python train.py --hidden_size=256 --hidden_act="swiglu" --optimizer="muon" --final_lr_fraction=0.05
Each number is 128 + 32 x the weight over its row's rms, rounded and kept within 0 to 255. Layers, rows and columns count from 0. Numbers have three digits each. The size before them is the row's rms in percent of the matrix's.

# layer 10 MLP gate, 1024x256, rms 0.16, rows 708-741, columns 0-63
104:099123090157163104124115133149173117072167168086126110124187177105162132163166193102120169148120102091137146131080112101082169126050064138161135165110141155110115160160121146170082144123185138
102:160115063110132179138083098072066117154116113140165082108121076114141131108105167131171133199137130159158127143130171147141065135081128134137115148114129105080115097131094149175124163188116124
099:148132159162075143117106193117125136103157096149144131140144125123127082102141147128151074086049127098111159178122119091109192133120162152164079171154088158177127117146139119142106134096165130
097:183088108122143088110107076102104066156087150160187075140100113114147137105089146083193095181135154094176127106208148140119164149111169155118138129093161175151106122034122144091073140120077167
099:121142095121128154087106125089151104136146107148135162109119129169128161138087126077147110168142129128111170205114133143164162081176080086117100074143145118097112132134111132111096094152178095
105:096152156158138165148129088088089157136114123160098166108163146095092139100062106066177122096106105136092139109153064184142136050148129188141131124106116079120150146093132121103095184092130120
112:131120103191118180149101075129159129163095079143065174110117124090146162161079149132105139141103164089099132121132136099180153102197192133151110161173139061139102185114064144123125094212152092
102:140142138139112115140171128094101134156182145105145156080173126084143203160125146163100129179111097080148187059144158122108164126123145123188147180148175116130075118126110132164130097146132129
095:183153111167132098141065108110107123122145123137135143164106076113112135158158158076129144107161103094143148153088096127090118114075134159136170067123132127104199177138085118183091175144147104
105:127137108122145137134139223166129147135096108097111100131097073101184109091100108091121138151068103155127171112152152124177153172158115211168171112195167105104171141128150140108116161164217145
100:149160149101112114122067049128098121105111139077132146096115148188177051113092108155128181095139116157112139154076146146110112151177107149052115143128159157088122236149106157095075122131145162
096:060141097121150128113134141122128197098141112191159160143165111099131096089090129139122117151158136119167147189133090151180133143140201120187126115145134126045130107137119233119097115130147132
093:180148179160096111138111152073088151130142104171120128078071133114125143126128139127149168090111102166152096115155160121110133078125070132146112149111117089179120102167104143144197165085101140
093:138147117165188126130185122083100150162126097111177142085095090062166096122076122166087163095143162141125097156167160146123159085140094121116095094125116131150142132148103143134111123118075121
101:096122087126082174121119109132161085123141121138114113087161104128126108154150231103198140140054145127096111084134140131166107126068095128180155079087127115165067115125137142120120108136125119
095:136104182106106151085059139115100057170117136153137113171165120086104155127189085077172151071081039099132142147124154192146135056164124105099110126153150153073101145168115161113219153098105130
092:094103154124108109160107164128167126072080097111147108093107132129093127073075173138142210184154124126159149107072169113136182163139152111156142186051149121127070096109121119076091155158117102
099:212139073163123189096103139142173117147079146126125159162141119076131110145100073089129131116139141144156136182139188134128117086134141154114156056090101078081164086153113106113143123090088185
108:156107174086093144089072103103130062081092112119121093134136130074130126151094134069115187162118139142137167156096106100163106170140085140157143093075147116060087139086106107128150130068150077
099:107189105066148141100164094116125102177122182062169135128143121143168113151171175161164136166083120087118105168092085144127230121136149187126173121125133102123095158110136114153153160111152105
101:159102125126132120096107174107148127118189144126129129146101100146145085049109179153166076121118134159104161107150171151062105145217115104146108143125097117156145132162100128127146162128148120
096:113108127084058119105099123090133105127195107199209143112137165152134109106137121162153143090151138134133146115118150106202125101126189161100138106122160135081116138137137101171145146137102133
099:148150169080136101144134123130106138162127159153109117141085222121126136141087122100148122146129099107089072120182141123127143189125142190133106111128077123090132138133175143143103186172137098
099:129160118130136131132167108147135148066095119117133102141107157105119111190141149084124105096092214103133102073141138158105114108117074098142149110092133120098060109060148159173149144105137090
103:115077156146153156098127134064084155127053204137095162074144151058153113117104135076137194134176153189140132064108117101156139140124074173147128162133114077147129136095143119104151204111099139
103:130155079208072191099128139177160146161064157188151123079118133113094186117132134145168109093124119091117135056098151107157133123156066172130071152137168136146217101151113136136100111111134105
088:143096161138141098129120109095161139138111089057143131109149090134169099133154129093109135074137048081118190143120088147130113090093078198133078176164073171150106146117096092127126147132106143
103:140147131124140109120177111086137150160111127128119098139101109083103071067156084173052097082087163110091175163134142084114126132082151155136059134138128057103154137106199080147086154098168086
094:110120135091106136132140118173135112170148148116164128098099157063082144171110182164123103141163061161128178155178130114123121151117117070139144133167137162165119162146090152094178179159068111
105:134156100079150113130151098152116111125095153142089204108147173128211065139129120128170109130086154122101133195145135112108159043109156146237175113090075129119078182095085140107177143124124203
097:126122139101117159164143084191109173118147155102137153138104144060086143125154066137090112154158113135113092083151069041121127143092142068110142100077165098105143125118072068147158119098122122
096:144193090145148063182180135080081116096107107188119153180097111165090094109140179149172129120160115084133129106104107106115152105102174106111133167101120144100141131129109195150097146104135109
099:144119149135105147075115100108126140144121123135152134156155186065189094057145122118166186137109156155101157144107113127155141100151167138116106143139138114129106191133137160106083152162102135
097:162086116150101107098071139110129091119173121091155165212073156137108095087135100131102138099115104167156126133177115111155138140086056095135172103143114158171104149165098112118162123119122147
# layer 10 MLP up, 1024x256, rms 0.153, rows 708-740, columns 0-63
099:101180175118098125157116115136144156094127098087164110151157113180123161150151170122097187147177130103140136134169154121109074167098123185107178142086128105117101128201166150129134110131126075
107:091153127148144119160143175168124127069204135146112078109147148215092110185133166116087089106092139137139068178138124145066128125167147117046095140187121078121173158106105131086116138102130115
098:085100173072092100080099143153111159147140089116111109154133077056113198162111075184147103098179162140158123045101120148158066107143134185116188119125160128128111089059135113095106119117069085
092:118154121134162088075138152218140173147164150144069125136114126144128062132100145075112139137118136158140127122124188034184095157130121091191121136074081091129083200076128178126149161106142155
097:141120094113133153137090174138120147180109163146129145132149130095115131175108118138145140106086109139126058112086088104178198110142159142132130143185132103162077140117071107101122044076127097
101:160161139109161092070171164138131093111133124104159133156144122151150131040197079069139066170131128107107156130125113226117085108130191097122062145149148117092160123093139117105168126164067131
106:132137149148117103112147088134162102160104154168204154114183178058151174155102099112113109122095090159096114095169174077105159095119156069156124178099114122101104123192129126101118109068158152
101:158120111175117131153128120092150118104161157139134164098143157165104133175180131186116136115163144120118141115175134134113066147136140117137166082220196106135127121149147173129119142128133054
108:142117102120150107079168106131149132234095147164077109177209116115054142117162122140051120106099141109155171143128152148105127162177115084106142109144120129099081213145133146094134113150113123
099:146101146100150165152154142102135135098107095113105182104110115071079176134126198132132164150117111145146146131163154146172116174157047167115103116086137141107118099147088187127105164150127104
101:140105139125138208157164131135137145100090144090084063079133197103131160130135139087141214130148146135133210136134170114061128114158124114121146117159135124150128114131093067076160103183155133
098:096110134061131105089088162150108120133165203140155162144140173151179064156104188153127117134181107106132086127098098138134146142102162167094166182092122097144134124178118116156103157152058119
099:143110105199174153120075119143109150140144175197152126025191133132077117132141091146083167134166083110173162122125162134122174126127127160118126131045129114141131138149137166163117132110159127
094:146155130172114139167151140098124126174172094121119110084065128114105140198127145135148145162130075093094124068129135083081169115151097113133129201162161102172142139094147074121065134206100189
107:120168146135116113139142175142142179182166122098142132104054109149129139069072149157075172106105092142124172130128124098151065193136127130078124178139115149137152119141107059120075142101181136
098:149061149133114139179110136130114203103080087124115153148148175103107105034184127095150090145160165170092171182200101183153076126094134099171129152138121130111149135169102135191075094095133095
093:153106148167149143102129180157132172145102109099155181069142114103218118131060200119135149209121185115103121110112158136093204191050166168144143065096172167120100112117075122136128153154123124
106:153094165134107113121144113117165127152061087105096106095139093089160145076074145146143088130180139082141063100118159143114166106174143141203128139137155121132128072155109120072143160138096095
103:154171181109139122166117122167075089113116161111131128119190120156140082123126101152091148152083105088145135113135119175113172157178184080144120073068156141110083090164106137141122131117081138
099:128160094181162134118085173144114148162121145134055093163130140154102179150078079112105121082101135048115144097144111078173129181147127098076103161141117085130110144163112116130152146086093065
101:185132139175129094147197127065061116149161115163090106154121111089120163091078076116089149093123147140148124178137092162095140063144138148086125086110131114115180133172128117124109091069153166
101:121101090063216144133115103109079093117175109156125203176131117118134149106117139144127124172104079182145166090160140132149077149121126163149163134068091131159115143145152163136192117137141087
103:091121143185158112134130131125168154130144166096173129206109117155153152180120200150163187154133131101158161163072114131085100171142177092127110119166085101124118099136139144139083078153145141
102:158171164125145108118133091149150186167101166122086148077116095148157118138167128135106222058143114171110143111083140103152097120144144137107155031124181080149139122124101074130149204145128172
099:096034054061126066116168132138111150141102088151190154070126146068165150145176164094112086103118160072180122161123099161138124097147186106144177174153126117155171087174101146145152107127182078
104:150123151149158146153145083104131161124163114126083155142121076125161127115166147154055135139093149101171062142113135074119092126126167144085124091112080127125084084126169075132183157129131152
097:073120121160120175114119110090094127110176127135191150137154153132094116078120058178112119139106102102117112163125148131152114169169134118211135139135173113154174125138132140130139129169125139
104:143126046088142142106083075154101138145164130163142109128047146109134136093103176130114142118099142084089132103121188188171138065123076172104186130178139170173142160121128139106111115163121121
086:178092092157102081141112079109177181119125201173172131136136078126119120134131087215141129149155154152159113125055117114109151062131113133136089054173116165124104109145093092120164077168132113
100:085139132197186100136159135156104052112088145169125114162128169115105113110124168122110172074107174171121115140138125118095115131093093158166122140153145197188110105095154136073139146136155072
096:086102117152083158147144147101128096122109158071116130040106097078117090117157108139188113187119099170125129078068134138130132134108132151102154079090138178132138118146129160172140102089181114
098:158173181126173174098141149144187099150137112105105163129155093125161074085164126191195119160108093104142147179113145117171089093113087051144161077113147095078116095130145100151130107094156159
102:087145094142173158121069110130114099097085177120147146122141126139104111135124162152157146139149086066092096156118067120125136147114083188184068152115157130155112109153160186125106097155152149
# layer 10 MLP down (transposed), 1024x256, rms 0.225, rows 708-740, columns 0-63
097:137125103165140144126130054125120165079131083116215084130131131134131122196152135186065127145155106112153126098130126169136092106171130091123134161114148155104120106168138162085083141130214133
104:169173126090160131109169196111124188088134095114108173144104141109140116108140124125137098133159141146098094223117098149130148093152118109132127183150136151166098052077085122148073128100133092
102:134172111079125143122109113144164112121134140180139142132145125076120096166142131122137100109151100071132140149090138149098179128167153181176106094122093126119163077115067071114081138091094136
096:132114127110141119120187116123108133126138115088079145104167099090169114153176098125137105158121051132135118100114095074116080114217117143135125139111083127138136090077144098127181167127145151
105:152108133106092083099102176144125068108141079169143156084113084160060115153107119121156119151186092065107107100193187152068164127163129049127087158232116114118149133096127094104131140120145129
098:216161093078157110111116141096091158126101116141128119149135118118105128126091080118107080115119137109128179125107128135129116042122147112134114089075136159147137159062089126118129142100101104
102:114162152108171103104174198144126070109153115127068163129099148164168177093161134152139152133198131158181146135147143095121134116100128105129154133077145128168182137200172174118146075175110135
102:101154109140160104085132087102167121094204195146108131147116131086112117107089107101117132111119132127124111073087160144081092123146075057165181145204165160169174109161103148198146133111100134
092:155137148198123141065124128116085120107113143152083139135157142065096114101091142125110140111093129116094139147107134153113141075101085131139129149136124086113132099117161108151080140080127144
097:108137127121119155078089092130135146137159108169099131109126091089145154129193135081099150057122117131134063126181108138149149128129126104116107126180128103087141184156134124106205139147079128
105:152124149108159126153114155121131129124113113107142101107106160150201151123118157144170104151144131168134142071109126109128122142091111155090070112120122091157130169087157159102091198088102142
094:064095169150100135194043152140134139092100190105191130146137193137133144097121152119089123128117111116110130166141140107099131136168152156136191175117149123069148108103095077096203106143109106
094:148128052122110141091152112102133147153077122101147121089126142116216172093153104128189167166093108116071087177139122117131093155099155115159126143136198106115150092144144177119126135074119163
091:134103152157155090074117117146138145128113120148086111152101069080133162103074120154078161161103130035102063134091127121135109115102186143144118093102112127175075074111108100141138117105128136
108:143105100118109106163155121139112111066116160101140115175140162161169106181106109144081221178123104158105145167135070061105108131137116118078162208164173088114157145166131098149126114135088103
096:162082065102130128186144140132059161131103117118166152072117119137142049128160150067084136072104126116181099108117122156108061113141201071082152141073135117104137141148100118111111134135110156
102:142076098168174095080112107134101176119113110135134164167137163109104106124151137178059095162088115086086140099175124123070172087156153072066080068162085095147130139179169120128172185194078141
106:116160111110108141126134100151109154181067154106167121101120128174151073149129131145154071155157166132147120094101127166156117132144159145133174126155117118087152125132143105084113154057163144
103:150096158131163167095137158093164149099166127145132160127108146155098110158106081151154095120123088087134080109124086113127155143150186110172111092111093167197165126170140132109121116195101124
095:124128153123094176138179123104164129133139112073143105162102124100106056160102134087163174048116111160125143097132133155086099110113137110142077068169160109134094102133159172059129171114119199
100:094110099141077150061098086106106200089136143115114134110174154091183115085126145091100128122091139120045164105103196134156110134163114128110143159201071094113150151147157059193128184146088130
100:091081145181136124146151084156088056133192079153157168103100080111088138121102135124100142106119142086131154113150123122105113141122192151139112147159138170148127146150112144128078155174155131
094:136112127079124099146126154127128138111114101145161155097116121116162133135175093124116106125147133130121122186130125142127145097124116138081108167082131150116130150112166140177140096108093075
104:109136076128099102137097109123139140143155184114064139180138173101110169164133083095138136127094086138089079159134114161178129143094126123174086092118162123160178139143106093137154121144138141
095:118157138089088112136161154126112052161121097163130134130096127157189130123191155116087115120116102168118119086165135156101122167149159078161079142114106119084122101182095099164114094165129145
107:146140159089088128101096108157137134139212166123135164116114078123164169074183137050053103087108126129211095086125147139125135116180089163127180142125145095130105144091190130140142116121170146
099:124095090158113147128139101120125082056101172116115164135064105102117105166166102119098108087158101117107156115124113108107140090059054187155162138105171176086122143045136081155157166106134076
104:112171080118146155080138084161098196143158099076121140126092145064123131117128153109141149146115110104076144108133036147122151190085126152162146049091125179162108084111142172122144081108093162
098:081152134109121133113101134152105113128140146070038138092064180079138179191119111117123149120130094122117160115132139143151156123103179097153137181136151103200103178100098138194149181138132126
099:123141134121129084156130146163121066157143188131089102151145141114148057133119129110148049131129185086114146125112147099106106111160107157103091090158107111134136180141147189138126134158086122
096:115057061100163064170144119056192117113096129126144055184143197133142120146160055098123130125060151066093175172128132141096122092199157105153082108092154135151132126109099128200092160060135148
099:134108165116101145116158099185102079179168153114175120195149179085172099119170118110078145116177151130110114100183117102104164137153105116168143128149155141154124156177126138139116140087147130
103:122085147121188088130156145144174035154114118135124197128098105140059169117161091116123091148071116154159153128139149164164177165106093119177072133099136112089089051143117136125168095124126126